python train.py --n_layer=15 --d_model=224 --n_head=7 --n_kv_head=7 --head_dim=32 --d_mlp=896 --vocab_size=3831 --activation="gelu" --norm="layernorm" --norm_place="pre" --norm_eps=1e-05 --positions="rope" --rope_base=19200.0 --rope_fraction=0.25 --qk_norm=false --attn_scale=0.177 --bias="all" --tie_embeddings=false --parallel_block=true --init="uniform" --init_std_qkv=0.019 --init_std_o=0.0 --init_std_up=0.019 --init_std_down=0.0 --optimizer="cautious_adamw" --lr=0.00166 --lr_mult_qkv=0.4 --lr_mult_up=0.974 --beta1=0.95 --beta2=0.99 --lr_head=0.00907 --grad_clip=2.0 --warmup_steps=223 --schedule="wsd" --decay_fraction=0.724 --decay_shape="pow" --final_lr_fraction=0.0 --batch_tokens=131072 --seq_len=1024 --doc_mask=true --train_tokens=788200000 --steps=6014 --dataset="wikipedia_en"
Each number is 128 + 32 x the weight over its row's rms, rounded and kept within 0 to 255. Layers, rows and columns count from 0. The size above them is the row's rms in percent of the matrix's.

# layer 7 MLP up, 896x224, rms 0.058, rows 550-669, columns 0-55
size [ 96  81 103  98  97 100  91 106  93 112 106  89 101  94 111 108 108  97 107  99  84 118 110 102  97 108  88 101 103 106 101  99  99 106 101  79 100 114 110 110 102 105  98  99 101 103 108 108  93  86 109  80  88 102  92  84 112 102 105 104 103  95 102  92 103 107 107 104 100 110  98  92 114  88  92 100  93  91 106 105 108 101 101 100  97 103 100  85  97  95  80 102  98 114  96 109 111 106 108 106 104  97 104 100  96 107  82 101  95  82 104 105  97 114 113 106  86 115  91  87]
[[114 133 112  54 105  95 134 128 116 164 123 219 148 144 107 144  40 143  96 175 148 116 141 128  76  86 115 111 147 161 106 124 138 132 136 133 137 140 105 150 170 181 146  78 147 190 153 127 143 113 134 155 154  83 166 140]
 [ 83 110 145 154 131 138  61 159  92 108  84 125 155 116 125 143 120 108  66 187 120  91 123 115 108  82 140 150 139 178 112 108 121 161 169  98 114 151  75 195 118 119 124  82 111 122  78  76 127 148  86 165 154 116 104  43]
 [187 100 110 119 152 169 121 139 119 115 126 151 151  92 157 168 158 106 147 147 117 134  62 130 172 122 154  98  83 116 183 121 139 185  38 131 126  95 111  93 130  77 201  83  97 139 188 124 116 105  99 100 109  92  80 154]
 [114  96 184  96 113 121 173 127  42 151 136 146 144  59 125 114  93  87  77 142 107 199  99 145 140 149 111 115 101 139 135 112 151 161 123  55 147 180  79 107 138 154 103 190 158 151 139  69 129 153 175 139 124 132 159 156]
 [139 226 130 144 123  83 113  97 151 143 188 123 158  72  72 105 132  94 145 177 211 150 117 106 175 131 110 180 140 175 134 159 183 136 135  83 112 154  66 140  88 139 121 125  95 118  86  76 113 136 143  96 123 145 130 117]
 [ 79 160 137 142 142 124 136 121 157 105 197 145 162 115 114 128 116 108 115 164  92 132  88 158 192 143 110 120  55 163 217 142 194  93 116 151  77  69 152 147  82 200 102 142  99 142 192 152 156  81 146 133 108  98 133 108]
 [153 124 175  97 108 149  75 198 172 104 111 170 116 157 128 169 103 106 122  91 103 145 143 183 162 166 238 107 106 148 157  66 140 184 137 130  77 159 145 136 152  52 124  89 126 161 152 144 122 113 136 131 177  97  93  81]
 [124 171 126 123 122 130  86 146 150  74 182 136 135 107  99 130 125 129 131 101 189  92  45 146 145 168 207  62 116  53 155 232 167 127 109  75 113 149 137  86 137  98 160 113 104 171 125 125 122 160 137 109 167 126 156 108]
 [ 97 160 107 122 190 155 156 148 110 141 157 133 129 138  88 145 108 128 132 127 163 153 135 165 126 104 109 102 174  91 140 194 171 147 115 139 103  77 139 128 130 117  95  84  97 169  93 122 106 106 183 189 149  91 133  85]
 [ 91 116 161 193 149 121 109 151 124 119 145 174 147 110 114 136  63 106 128 143  52 106 161 181 128 147 162 118 153 138 118 116 162 137 107  98 153 169 104  92 156 146 121 135 189 100  49  85 115 106 100 137 146 133 154  84]
 [142 164 149 138 149 102  94 104 106 109 117 142 150 132 118  57  33 106 124 125  88 169  73 129 119  96 179 102 121  88 163 139 179 206  49 113 133 126 187 160 158 106 134 134 118 108 180  83  93 126 132 130 130 116  70  59]
 [ 86 125 103 124 155 123 166 129 126 146 165 157 181 179  58 139 104 127  86 153 124 127  73 132 149  79 132 111 105 154 143 138 110 154 134  67 134  81  59 104 112 151 103 142 143 164 120  96 175 128 114  46 179 140 121 131]
 [ 92 165 128 195 172 231 109 167  66 114 166 163 125 102 108 161 161  69 130 102 102  70 131  59 158  86 113 123 100 124 125 153 135 142  57  98 102 137 197 146 189 100 156  94 135 144 155 121 115 125 146 132 135  90 108 114]
 [ 73 119 129 148 190 111 144 165 121 150  99 151 134  76 106 169  81 152  98 113  80 134  99 157  98 124 185  97 124  85 184 190 146 127 134 100 130 152  81  73 165 170 146 136 129 100 129 137 159 102  86  87 141 118 144 162]
 [101 172 101 152 163 214  67 122 122 102 125 180  99 168 140 116 154 154 100 123 132 146 142 168  96 184 165 150  81 167 120 133 177 152  59 109 121 182  95 108  81 143 114 157  58 175 157  70 126 114 124 114 165 132 131 119]
 [ 47 152  98 104 153 175  96 146  99 104 168 197 146 178  97 145 168 103 150 125  75 161 126 141 130 191 154  85  55 196 156 129 127 144 141 152 140 135 113 116 167 170 155 126 172 165 114  99  82 130 119 133 167 200  75 107]
 [134 136 110 109 110 202 200 114 127 186  96  89 136 152 153 158 113 112 145 178  91 162 125  83 131 121 145  47 113 138 137 112 128 181 142 187 175 164  97 157 139 137 162 116 192 132 129  84 162 112  95 149 131 149 111  90]
 [171 167 127 115 137 171 180 118  84 123 134 171 154  99  70 198 140 125 139 133 148 152 126 100 130 167 189 117 144 129 150 120 112 102 120 136 102 186  97 148 112 108 128 117 163 125 132  57 172 147 156 111 170 135  79 102]
 [ 82 116 112  70  88 188 156 123 115 137 109 151 113 108 135 117  69  61  86 169 143 173 113 154 104 104 136 146 107 148 141 125 157  81  96 115 120 135 139 161 105 152 101 196 167 142 129 136 129  95 125 130 134 176 123  92]
 [133  83  87 140 157 155 178 118 116 167 123 121 191 121 128 120  68 143 120 118 161 142 151 165 185 105 142  80  37  71  98  86 147 171  93 133  90 117 150 180  91 156 167 190 167 164 124  76 113 139 110 124 150 101 107 120]
 [145 117 167  92 124 157 129 200  99  96 120 109 143 117 111 112  91 161 129 138 123 114 164 186 133 130 160 108 104 126 169  55 138 133 186  67 148 113 154  86 170 167 115 117 163 121 137  90 125 179  67 173 186  82 124 137]
 [147 138 145 119 139 168  99 165 115  63 158 198  99 196 142 120  92  58 155 137 184 144  75 172 108 125 123 111 121  88 152 144 152 142 120 128  86 181 157 138  77 102 197  97 162 171 166 165 128 139 125 110 171  89 123 152]
 [ 95  98 123 123 158 141 165 201  64 107 112 143 117 185  84 154 130 141 111 121 112 172 139  86 168 125 136  81  62 177 144  99  88 143 148  94  92 151 118 103 117  98 135 106 123 150  96 120 101 116 155 114 149 118 135 148]
 [134  81 129 148 154 127 181 105 113 137 150  89 161 116 102  61 102 159 201 127  88 105  83  74 128 151 174 135 136  88  70 141 114 149  89 154  89  77 149 160 104 127 215 126 134 133 131 115 113 119 111 123 147 102 117 146]
 [152 168 109 109 118  93 197 133  83 110 129 189  88 150 104 103 118 133 143 109 179  99 122 124  82 152 138  98 127 106 176 154 162 147  83 149 141 115  59 143 149 169 195 222 131 102 143 149 135 145  73 105 111 139 123 143]
 [118 115  67  65 121 120 104 120  93 121 132 133 126 147 145 186 158  71 137 146 172 165  65 157 152 132 118  72  79 122  54 132  88 128 105  80 146 109 144 145  84 140 112 143 166 120 176 127 114 136 124 119 136 145 116 170]
 [134  91 120 159 177  90 172  89 179 164 117 160 115 133  99 113  97 121 127  76 152 200 179 179  94 146 160 114  84 201 147 112 146 152 142  88 133 174 127 104 170 157 139 131 135 123  78  98 135 140 102 147 160  84 100  87]
 [114 127 166 111  96 159 129 127 167 130  73 123 129 157  84  94 113 113 100 129 128 140 103 167 104 152 134  58  98 165 102 160  73 121 108  98 130  75 115 141 129 129 107 168 136 179 108 124 131 131 190  67 159 107 151 152]
 [158 123  82 169 205 156  89 108 136 105 127 153  44  94 141 108  83 110 142 153 196 103  99 135 217 128 107 146 118 124 123 128 150 174 114 159  84 132 126  78 135 120 109 149 138  76 118 142 106 147  82 160 140 123 192 118]
 [124 168 164  74 137 156 148 181 104 142 165 175 136  99  89 156 116 132  93  92 149 108  94 223 143 157 112 144 141 108 104 164 150 128 154 118 148 140 104 167 120 152 150 127  97 132 114 116 132 136  95 148 162 129 169  87]
 [137 135 102 133 179 189 142 150 221 147 145 115 178  87 128 111 126  76 126 123 156 129 111 110 171  91 182 110 130 128  87 144 228 116 136 141  83  61 193 157 120 103 181 131 144 139 140  67  69 122 139 138  95 106  91  94]
 [157 145 151 150 114 149 169 168 161 131 119 132 148 115 137 111  78 107 109 109 139 127 108 150 107 157  91 115 151 147 130 141 124 154  45 130  88  84  88 119 132  72 120 131 162 133  88 163 122 167 175  96 133 103 110 143]
 [127  93 196 160  86 170 104 163 100 156 102 153 118 106 111 101  91 160 183 138  97 134 124  81  98 161  77 120 132 133 114 121 106 214 134 113 145 117  93 194  81 132 147 110 108 131 120 168 120 155 109  91 145 119  76 115]
 [106 212 130 151 110  75 114 147 155  76 109 145 146 105  94 138 161 142 159 160  79 131 144 120  89 117 111 149 158 151 102 106  95 193 145 134 139 120 122  62  97  82 120 104 123 151 142 109 156 141 111 164 152  98 176 109]
 [ 80 152 103  55 186 116 134  72 135 189 103 107 186 112  74 139  92  60 166 104 184 133  88 142 162  87 145 113  91 173 138 137 179  76 100 131 142 162 117 171  89  56 157 129 156 107 139 119 119 182 133 142 153 161 139 111]
 [153 185 119  93 120 134 105 150 104  94 108 142 184  90 108 181 148 149 105  98 156 211  70 138  88 144 169 112 135 101 122 123 158 111  79 134 158 108 172 107 217 149 162 135 146 121 130 103 110  84 106 133 108 144  78 139]
 [ 97 170 167 114 162 146 101  81 150 102  90 107 130 174 141 104 115 108 105 170 180 110 132 137 135 193 141 127 180 104 145 119 138 140 133  87 137 115 171 106 124 180 128 107 136  96 113 130 161 126 151 149 155 104 118  88]
 [145 102 157 141 143 167 116  82  81 124 104 167 129 174 102 165 141 120 135 115 161 116 133 128 135 136 125 185 129  93 148 177 116 147 121 140 129 108  98 124 157 173 176 178 169  87 166  60  85 106 100 109 166 108 146 117]
 [109 177 196 176 154 158 146 115  90  75 115 121 104 126 104  91  72 108  96 132 128 144 137 146 123 143 174  57 123  82 121 155 144 181 186 108 133 104 124 147 113 176 141 150 141 144  48 111 158 127 152 141 134 135 148 101]
 [104 135 145 156 122 124 105 172 115  71 127  89 153 157 107 126 151 121 114  88 144 157 111  74 149 164 130  80  89 110 158 151 115 174 110 140 110 125 132 202  96 179 181 158 107 134  88 101 172 197 146 148 127 111 139 136]
 [ 79 155 153 122 135 175  75 154 143 136 110 156  72 109 153 124  84 162 141 187  90 171 144 129  94  87 152  76 118 104 100 105 181 173 115 127 123 124 145 163 155 125 129 104 120 144 104  59 144 117  79 179 143 119  75 140]
 [129  80 121 158 141 132 150 174 131 185 111 137 127 134  93 117 129 114 126 102 139 144 122  71 120  92 129  85  99 114 135 114 144 110 107  96 126 106 177 127 128 115 152 179 120  41  97 130 213 102 144  83 147 136 100 148]
 [138 177 182 126  98 148  76 133 137  72  94  97 110 128 149 196 103 155 139 187 128  57 109 170 148 184 150 113 148 164 152  89 101 175 121 129 137 121 150  93 153 122 182 166 131 161  94 118  78 174 168 103 148 139 129 114]
 [151 116 195 157 124 134 157 101 148  94 117 138 160 178 137  89 106  79 115 173 120 157  94 138 186 171 122 104  24 133 155 147 132 127  72 125  90 103 152 145 166 126  50 122 169 142 123 106 141 131 106  43 123 109 129 123]
 [155 102 129 126 184 158 109 142 130 113 170 122 129  82 147 183 133 130 178 136 156  53  98 130 207  99 100 104 134  87 168 124 181 142 113  86 136  88  94 142 166 173 216  64 119 132 159 102 171  81 157 150 159 155 105 126]
 [188 110  89 128 167 239 179  82 146 121 143 117  99  48  91 176 139 105  83 191 150 134 153  24 102 137 127  97  91 149  83 122 129 149 161  92  62 139 112 110 103 157 122 128 125  91 116 125 177 181 126 121  88 130 121 119]
 [115 214 167 102 115 168 145 118 134  72  75 149  95 125 115  76 108  99 116 140 190 171 110 112 121  78 158 128 132 205 125 149 152 169  99 164  85 174 183 165 128 119 171 167 147 119 145  91 117  94  95 120 144 135  44 151]
 [ 84 180 106 196 115 150 150 131 154 130 142 140 167 108  92 122 106 102 116 150 156 163 132 146 105 104 160 118  97 187 132 121 145 141 169  93 138  95 144 133 141 165 146 148 109 201  67 160  94  89  83 117 157 138 104 107]
 [110 116 106 136 159 113 206 136 150 138 149 150 164 105 106 132 102 139  72  80 129  72  35 120 194 108 100 142 160 165 150 152  99  99 130  78 144 128 116 153 203  96 139 153 131 123 131  51 152 123 169 174 121 137 118  95]
 [ 78 135 196 112 126 130 138 122 157 108 118 196  96 107  97 139  78 161 128  99 127 140 105 141 136  63 135 130 160 109 112 155 124 190  83  98 164 119 117 135 147  85 145 146 155 144  85 124 132 152 118  90 177  53 109 116]
 [ 96 102 129 136 157 139 142  95 140  65 169 129 126  63 138 154 101 124 129 102 167 113 144 144 137 144 183  95  95 122 119  86 131 118 155 119  91 127 126 116 161 109 143 167 177 129 147 125 128  46 165  78 170 127  95 126]
 [158 156 129 143 178 117  81 138 104 127 146 129 192 127 127  70 134 130  94 181  69 188 126 137  76 159 183 119 144 146 146 179 184 172  52 117 150 102 144 174  40 126  80 176 136  64 168 148 118 111 126  81 162  90 168 136]
 [ 88 151 136 122 128  87  94 188 114 137 164 131 117 166 151 110  75 136 149 104 138 158  73  87 101 141  93 126 157 144 135 158 148 106 155  51 150 170 117  85 161 113 126 140 126  99 118 108  96  95  51  90 132 113 118 177]
 [146 117 148 143 179 130 113  76 108 107 104 163 119 144  87 127 111 104 139  60 129 197  82 138 135 194 152 107 128 176 135 124 166 136  91 151 121 198 113 125  88 159  85 123 136 169 152  98 100 109 105 140 146 166  93 145]
 [ 32 104 115 151 153 125 163 134 120  83 157 124  84 148  63  92 125  59  85 194 173 176 108 158 180  84 151 117 136 117 161 146 175 164 153  71 164 191 127 195 109 129 173 202  65 150 147 114 138 153 139 153 129 147 130 126]
 [105 176  73 109 138 118 176 119  61 163 111 107  79  91  90 171 150  92  73 147  98 133 109 140 128 138 149 142  51 128 160 145 110 173 138  94 127 101 106  68 138 175 125 202  57 199 126  97 147 104 121 124 160 115 157  85]
 [ 95 150 106 137  90 109 134 109 115 119 158 103 141 112 144  91  97  84 156 191 165 157 119  72 177 109 113 101 159  80 147 150 124 150  82 143 123  79 162 151 116  84  97 150 136 154 116 146 117 124 121 122 170 112 152 109]
 [129 108 142 141 134 130 142 176  92 193 129 113 112 162 127 126 150 134 164 160  97 110  80 127 165  94 102 153 106 174 171 122 202 169 119 142 115 130  79 164  88  76 156 105 172 126 132 107 133 177 124  74 133  97  99  77]
 [131 178 146 138 152 138 183 196 163 124 176 143  74 153  88  96  85 104 119 105 135 128  42 108 177 103 151 148 126  58 137 209 156 134  77 128 163 115  91  96 132 159 171 126 170 189 130  99 158 161 130 131 114 123 156 131]
 [123 158 132 157 113 130 127 108 184 191 154 143 130 121  61  94  48 140 130 127 141  98  58  66 157 134 113 132  78 151 114 154 135 206  48 149 108 110 176 123 129 111 162 170 118 116 157 146 119  82 160  89 135 118 135 126]
 [156 141  92 115 159 101 141  96 192 119 125 128 104  63 164  94  59  79 168 167 155 162  60 110  64 161 113  96 145 120 143  98 187 131 160 103 150 137 154 133 103  87 101 143 102 153 130 127 135 117 193 138 155 108 117  85]
 [180 134 140 120 157 109 142 204 146 110 126 122 145  94 123  88 137 148 104 109 120 119 140 184 159 143 106 146 134 161 100 109 131 120  67 104 148  93 119 172 103 143 166 159 120 176 123  91  79 112 131 125 130 133 147 128]
 [171 167 162 135 155 164 116 176  99 137 111 162 139 126 102 111 110 142 156 127  89 156 101 120 141  80  91 112 110 109 116 143 149 144  69 178  70 141 140 201 109 134 144 145 124 123  85 182 137  96 144  49 142 114  98  99]
 [ 96 139 140 167 124 140 221 176 130 164 169 160 150 102 123 131  97  75 115 108 176 117 115 101 144  84 102  95 142 106 117 156 181 112  39 103 110  55  80 173 168  83  96 182 158 130 155 122 143 109  99 122 154 117 125 114]
 [ 60 107 120  90 153 118 118 152 146  95 133 175 104 116 112 109  37 181 119 101 107 127 114 139  81 186 128 117  86 142  93  92 138 163 138 104  82 110  34  94 150 140  95 157 126 137  76  77 104  97 110 120 164  91 115 124]
 [ 96  88  97 135  48 144 130 125 128  94 146 129 149 143 105 123  94 130 153 145 112 108 146 125 170 119 138  76 143  90 123 217 113 111 133 114  57  78 183 134 103 146 161 109 133 155 177 100 156 137 184  93 134 142 115 145]
 [149 164 107 165 109 129 135 138  80 124 120 169 165 116  72  67  86  62 140 131 131  89  62 139  98 139 136 121 113 143  82 135 172  98 118 119 110  80 165 109 137 105 160 160 111 154 146 132 116 158 130  63 141 139 107 148]
 [151 178 124 113 151 126 117 150 149  82 156 155  89 137 146 141 152  43  75  88 129 117  80 161 103 130 134 129  84 167 115 141 166 132  72 132 132 102  57 143 108 107 133 166 138 152 165 111  84 112 149 110 135 139 106 157]
 [ 86 105 123  87 129 124 150 121  42 131  38 141 107 142  85 122 144 139 127 138  95 124 168 137 117 152 121 133  89 175 168 109 116 107 102  94 146 140 168 201  86  69 111 122 187 219 167 164  85 123 198  87 183 104 117 157]
 [194 147 159 194 105 116 162 189  60  96 173 187 169 100 106 144 113 146 110 181 154 100 147 129 142 168 221 105 105  91 116 133 102 119 161 139 145  84 156 140 107 152 127  99 146 125 146  87 192  84 127  84 152  94  87 149]
 [119 123  89 154 134 136 116 125  83 149 159 151 168 109  65 105 129 110 193 119  90  96 157 167 135 136 142 121 113 137 128 148 118 127 111 131 130 164  77 142 139 114 187 173 149 209 162 145  82 198 100 189 141 142 118 152]
 [151  88  91 143 203 173 134 160 115 126  87 138 128 159 123 143 149 115  83 178 104 114 101 129 142 133 122 104 171 113 104 192 170 142 179 125 136  98 105 100 138 128 141 209 168 143 101 112 111 105 149 105 146 127 132 156]
 [116 119 135  95 146 140 132 163 104 126  64 131  98 185 111  87 102 132 144 123 102 144  93 173 196 109 132 126 112 128 153 132 157 179 100 148 129 133 113 115 193 141 105 112 161 159 136 130  79 168 110 136 144 112 131 133]
 [146  72 136  93 242 161  94 123 137 145 126 197 170 157 129 111 105  93 138 170 135  70 156 102 172 181 141 161 129 141 131 177 135 155  70 155  66 170 150 117 113 140 199 192 199 186 120 131 108 116 118 104 219 139 157  88]
 [121 112 131  97 169 133  90 184 114  99 114 130 138  72 100  90 106 134 163 136 146 140 171  88 150 125 136  77 161 147 176  93 133 152 134 177 123 105 114 129  60 142 127 127 147 112 113  79 110 140  95 186 165 108 136  82]
 [152 141 108 113 147 186 172  71  60  93 111 134  91 146 161  90 152  92 184 141 145 158 160  87 200 175 151  88 117 100 158 131 140 161 109 126 153 133 155  98 174 141 136 159  87 170 106 111 137 157 111 112 170  72 137  92]
 [150 137  81  93 120 157 106 193 123  61 104 154 123  77 120 133 140  99 181 109  87 153 106 156  73 100 127  67  96 159 171 173 231 147 135 112 119 134  76 138  71 176 122 149 128 152  86 153 156 111  94 133 154 179 156 143]
 [102 130 139 164 158 157 189 117  99 158 134 166 173  83  93 109 170 127 151 136 110 131 107 183  97 159 158 119 152 157 159 142 191 161  95  82 166  96  80  71  99  95 158 154 103 103 137 137 102  95 108  86 135  60 103 142]
 [151 206 165 104 154 156 159 100 107 153 162 140 133 128 119 164  67  73 123 150 175  65 164 118  58 151 128 145  96 107 160 100 113 128 163  81  49 113  95 128 154 171  66 153 147 160 101 108 109 121 151 116 156 151 111 154]
 [142 133  80 124 114 156 191 211 126 146 143 152 149 139  62  90 102 105 145 139  79 155  98  89 146 138  80 113 110 127 163 102 135 163 104  78 128 101 154 144 182  93 123 221 148 108 122 154  70 119 153  30 114 147  48 100]
 [102 134 111 158 171 161 153  86 114 113 147 176 176 129  99  90 131 127 159 118 133 150  76  84 141 187 149 119 124 102 146 181  88 166 142  85 109  99 152 153 190 138 106 118 205 110 114 126  85 121 103 156 127 148  72 158]
 [176 201 156 135 119 154 187 115 144 128  94  78 135 145 153  89 146 129 115 121 186 132 143  53 171 107 173  90 140 153 162 128 135 128 117 138  60 153 104 123 104 110 180 129 156 125 138 145 140 137 104 153 182 100  99 101]
 [ 83 156 100  81 130  94 102 171 127  79 145 157 157 115 131 137 146 157 163 132 102  90 126 111 172 163  89  75 156 116 179  85  90 155 124  93 104  95 123 113 105 114 132 152 120 160  63 176 179 165 164 159 121 128 134 105]
 [150 179  91 174 185 104 138 143 152 111  76  79 112 175  94 126  78 122 172 126  69 183  94  56  74 129 144 149 128  96 109 169 129 111 162  81 145 169 110  60 164 163 124 139 127 167  94 150  96 104 111 141 141  90  94 147]
 [143 140 143 110  83 158 112  89  92 116 153 121 150 132  90 108 126  95  46 151 145 151 193  67  63 101 110 102 145 108 150 175 191 147 135  93 110 155 151 146 121 101 147 145 156  98 124  97 154 117 128 163 143 117 155 107]
 [136 111 124 121 141 125 104 108  84  96 106 163 138  58  91 163 134 103 136 128 152 154 142  62 168  95 125 120 102 121 165  61 140 152 100 128  86 111 113 180  87 133 146 135 176 108 180 118 104 138 150 109 154 153 116 120]
 [169 196 105  96 146 166 107  79 149  87 165 159 138 168 120 162  98 119 104 133 214 179  99 143 118 140 111  87 174 158 175 148 147 139  73 145 111 122  99 157 159  67 115 114 119 130 231 115  82 136 141 126 161  85  94 138]
 [ 98 176 119 123 159 160 140 130 169 100 111 174 102 134 164 141 112 131  58 104  84 155 109 181 135 135  70 113  88  87 177 134 108  93 156 113 133 128 169  79 141 153 166 134 155 144  70 138 149  75 125  74 129 165 122 111]
 [109 150 176 164 147 156 158 120 133 129 132 143 113 158 101 190 127  47 222 165  70 104  64 103 151  71 105 106 126 170 134 147 151 124 146 126 131  63 130  77 159 119 140 100 122 183 116 180 130 129 183 135 170 186 189 110]
 [145 192 134 114 133 190 149 143  96  98 170 131 151 151  98 194 103 114 108 175  96 120 146 148  81 179  82 105 135 102 122 141 140 145 119 134 139 121  85 109 134 105 137 167 147 135 146  67 106 133 128 161 154 128 110 106]
 [135 163 132 127 165 109  74 115 133 158  92 129 107 127  98 109 141 114 133  91 177 132 135 205  67 163 157 126  97 172 120 145 146 150  96  98 113 128 159 161 123 123 117 155 147 117 108 148  88  51  97 192 123  90 131  90]
 [150 131 124  60 187 194 112 106 121 100 181 100 126 116 125  73 114 104  97 153 186  80 168 198 152 121 159 123  75  98 119 150 128 115  87 182 118 114 117 125  98 144 188 125 186  88 233 151 171 172 121  91 105 137 106 142]
 [124 160  50 125  68 150 111 118  84  95 193 164 151 132  84 143 132 117  99 144 133  85  70 115 168 143 111 115 105 153 148 157 146 142 178  92 175  63 114 195  60  86 226 138 149 134 157 150 138 145 140 162 159 113 151 156]
 [103 164 135 100 123  93  79 177 129 129 143  76 127 143  68  85 107 117 150 103 101 212  79 157 169 200  94 109  83  86 108 175 139 169 142 109  72 123  76 183 186 146 149 157 113 136 117 107 104 121 133 161 175 128  96 163]
 [181  93 150 115 103 130 198 139 132 120 148 134 135 168 139 101 109  95 148  22 149 137 124 144 147 115 117  89  95  75 141 158 148 109 109 151 122 180  71 123 115 129 100 115 118 160 173  78  86  67 147 153 133 121 112  90]
 [128 149 124 190  83 146 200 129  95  84 150 140  93 144 109 135 146 112 177 186  78 153 110 163 143 113 141  80 107 145 157  80 137 148  95  50 138 117 143 148 175 203 123 190 155 116 129 113 104 153 115 115 118  71 141  98]
 [167  88 148 119 154 134 107  80  83 111 142 171 129 122 108 104  72 105 138 121 100 108 119 129 133 161 133 176 191 134 149 137 108 122  61  84 105 137  98 105 128 159 104 100 222 143 156 124  60  59 137 148 154  59 164 119]
 [ 77 169 150  81  89  91 125 145 111 120 188 165 133 159 130 107 140  96 170 131 130 152  70 119 189 154 131 114 133 159  91 163 151 197 112  90  90 133  31 182 158  98 191  94 166  98 117 143 151 111 148 128 158 113 157 142]
 [ 59 138  61 140 153 121 135 141 151  94 144 173 178 156 107  57 142 117 165 172 122 124 120 138 192 203 172 107 119 180 129 111 138 121  84  82 166 165 107 111 122  72  78 111 139 152 124  77 104 105 170 119 119 120 109 143]
 [ 86 102 105  84  71 190 135 157 126 137  86 116 127 131 127 117 132  90 108  97 197 145  94 164 131  91 174  97 101 165 137 139 156 106 107 146  95 103 129 109 126 168 159 151 143 108 125  89  72 123 123 139 161 104 111 150]
 [100 142  84 126 121 141 138 191 172 113 116 161 134 170 107 107 149 113 166 130  91 109  83  78  89  81  90  83 119  85 195 141 135 154 108 127 150 175 128 131 161 133 197  64 100 148  73 137 170 100 165 127 179 101 137 159]
 [123 128  88 120 108 124 179 167 127  97 162 154 109 150 100  99  92 101  83  94 148 154  89 152 211 102  81 113  89 120 173 146 125 142 130 110 158 113 135  75 156  92 111 145 180 117 176 112  64 143 193 136 148 116  98 140]
 [ 83  75 176 154 155 204 148 125  80 149 136  88 130  88  70 162 131 103  84 119 130 144 150  87  95 184 132 115 102 179  83 144 128 159 164 113 143 138  67 164 104 144 121 152 150 129  97 100 154 109 138  84 160 156 112 105]
 [147 194 128 133 191 166  85 132  89 128 146 164 158 131 130 115 119  73 148 212 101 140  98 123 177 108 171  88 108  92 111 142  72 199  64  98 127 127 131 213  97 119 132  39 164 160 116 158 100 119 153 115 159 138 117 127]
 [136 138 185 102 134 175 106  80 103 132 180 138 160 106 137 140  92 105 131  86  67 169 142 166 112 184 146 109 133 165  90  86  99 108  91 171  97 143  78  85 145 137 166 132 161 114 154 126 163 125 103 185 172  84 150 127]
 [ 98 148 129 129 155 136 189 195 149 135  68 128 151 153  80 174 101  92 139 115 125 182  53 174 127 151 138  74 111 125 133 116 141 144 115 174  94 154 118 108 120 165  82 123 160 139  98 121 114 121  70 111 138 109 127  50]
 [ 93 168 114 121 131 181 179 148 166 111 153 110 107 118 170 109 128 135  70 109 158 105 137 175 148 160 213 116 131 110 146 117 115 135  84  83 131 125 154 161 132 131 221 131 208  65 131  88 131 181  89 142 135 143  93 150]
 [153 129 137  94 115 104 128 147  92 128 144 204 140 151 144 129  87  95 158  97 101 119 151 125  97 140 152  88 141 149 115 103 129 153 196 100  99 134 105  93 142  93 143 153 128  93 159  89 116 110 129 144 185  67 101 167]
 [100 157  93 125  97 173 129 155 118 114 128 113 172 129 123 120 147 128  37 142 191 151 126 122  74 138 132  59 128 122 162 185 246 160 148  95 119 161 142 109 171 163 114  97  95 149 154 128 176 137 132 160 148 110 169 135]
 [111  92 113 135 173  99 100 143 160 126 113 121 169  96 105  88 155 138  98 101 138  99  92 197 107 163 177  33 131 133 139 112 188 156 120 120  74 145 146 127 145 172  84 142 115 121 103 102 118  99 129 114 129 110 131 155]
 [130 133  67 147 125 142 128 160  67  57 127 103 189 107 135 191  89 119 167 114 130 100  95 153 139 170 133 102 132 121 161 142 141 109  98 127  73 189 102 168 176 138 175 127 121 171 108 114 116 170 166 105 117 134  86 152]
 [106 168 112  79 138 134 114 104  95 133  96 131 131 119 125 120  97  81 133 159 118 141  98  94 165 167 201  98 135 149 171 146 130 181 130 120 129  91 129 128  97 122 182 108  99 114 168 128 153 175  85 122 145 165 117 105]
 [141 127 156 116 116 180 138 203 117 148 111 104 111 100  96 144  91  76 139 127 111 145 147  83 115 115 100 101 144 154 157 100 140 134 133  95 123 123  74  81 152 116 184 190 125 151 146  91 131 127 172 147 168 123 123 169]
 [136 119 109 149  97 201 134 136  98 152  89 195 159 125 128 174 114  85 117 141 131  51 151 151 126 163 139  81 114 133 139  98 126 167 143  96 125 138 117 125 147 113 162 122 176 135  98 148 104 109 166 119 178 172 127  99]
 [138 116 115 129 123 173 141 135 139  56 176 163 178 143 167 160 138 102 126  86 179 111 123 178 109 171 132  45 147 110 116  92  79 115  83 172  99 145 149 150 120  85 118 134 164 169 146 102 105 100 128 105 160 127 140 104]
 [136 183  99 170 133 195 133  95 101  88 199 136  56 101  98 123  66 111 168 121 165  97 141 143 124 148  99 114 102  78 129 128 108 150 156 108 105 102 154 122 131 194 140 183 119 150  88 109 154 114 181 107 159 110 106 147]
 [141  96 127 133 152 190  91 146 111 119 118 110 173 134 121 121 165  94 154 112 160 141 107 136  91 143 123 136 136 151 204  77 100 110 107 164 178 129 112 109 124 194 130 131 165 140  84 109 129 153 106 140 118  95 127 108]
 [107 105 180 179 105 181 151 160  93 115 125 130 158 157 117 140 138 126  74 162 172  87  96 124 185 200 191  84 123 156 156 118 150 133 132 165  85 115 123 113 135 119 135 142 206  71 204 113 117 195 133 161 183 171 141 142]
 [ 91 189 102 114 170 127 136 177 126 151 134 151 143  91 105 149  75 118 132 164 169 132  30 159 173 126 114 105 117 100 113 113 125 109  92 160 131 108 211  86  50 128  99 119 107 160 172 125 176  49 106 114 106 102 118  56]
 [126  63 125 102 133  81  93 121 138 140 148 128 210 104  29 104 105 125 135 140 133 118 151 181 143 149 121 111 113 156 153  96  93 137 122 190 105 126 155 108 138 156 115 151  92 111 111 146 139 132  75 139 163  20  74 134]]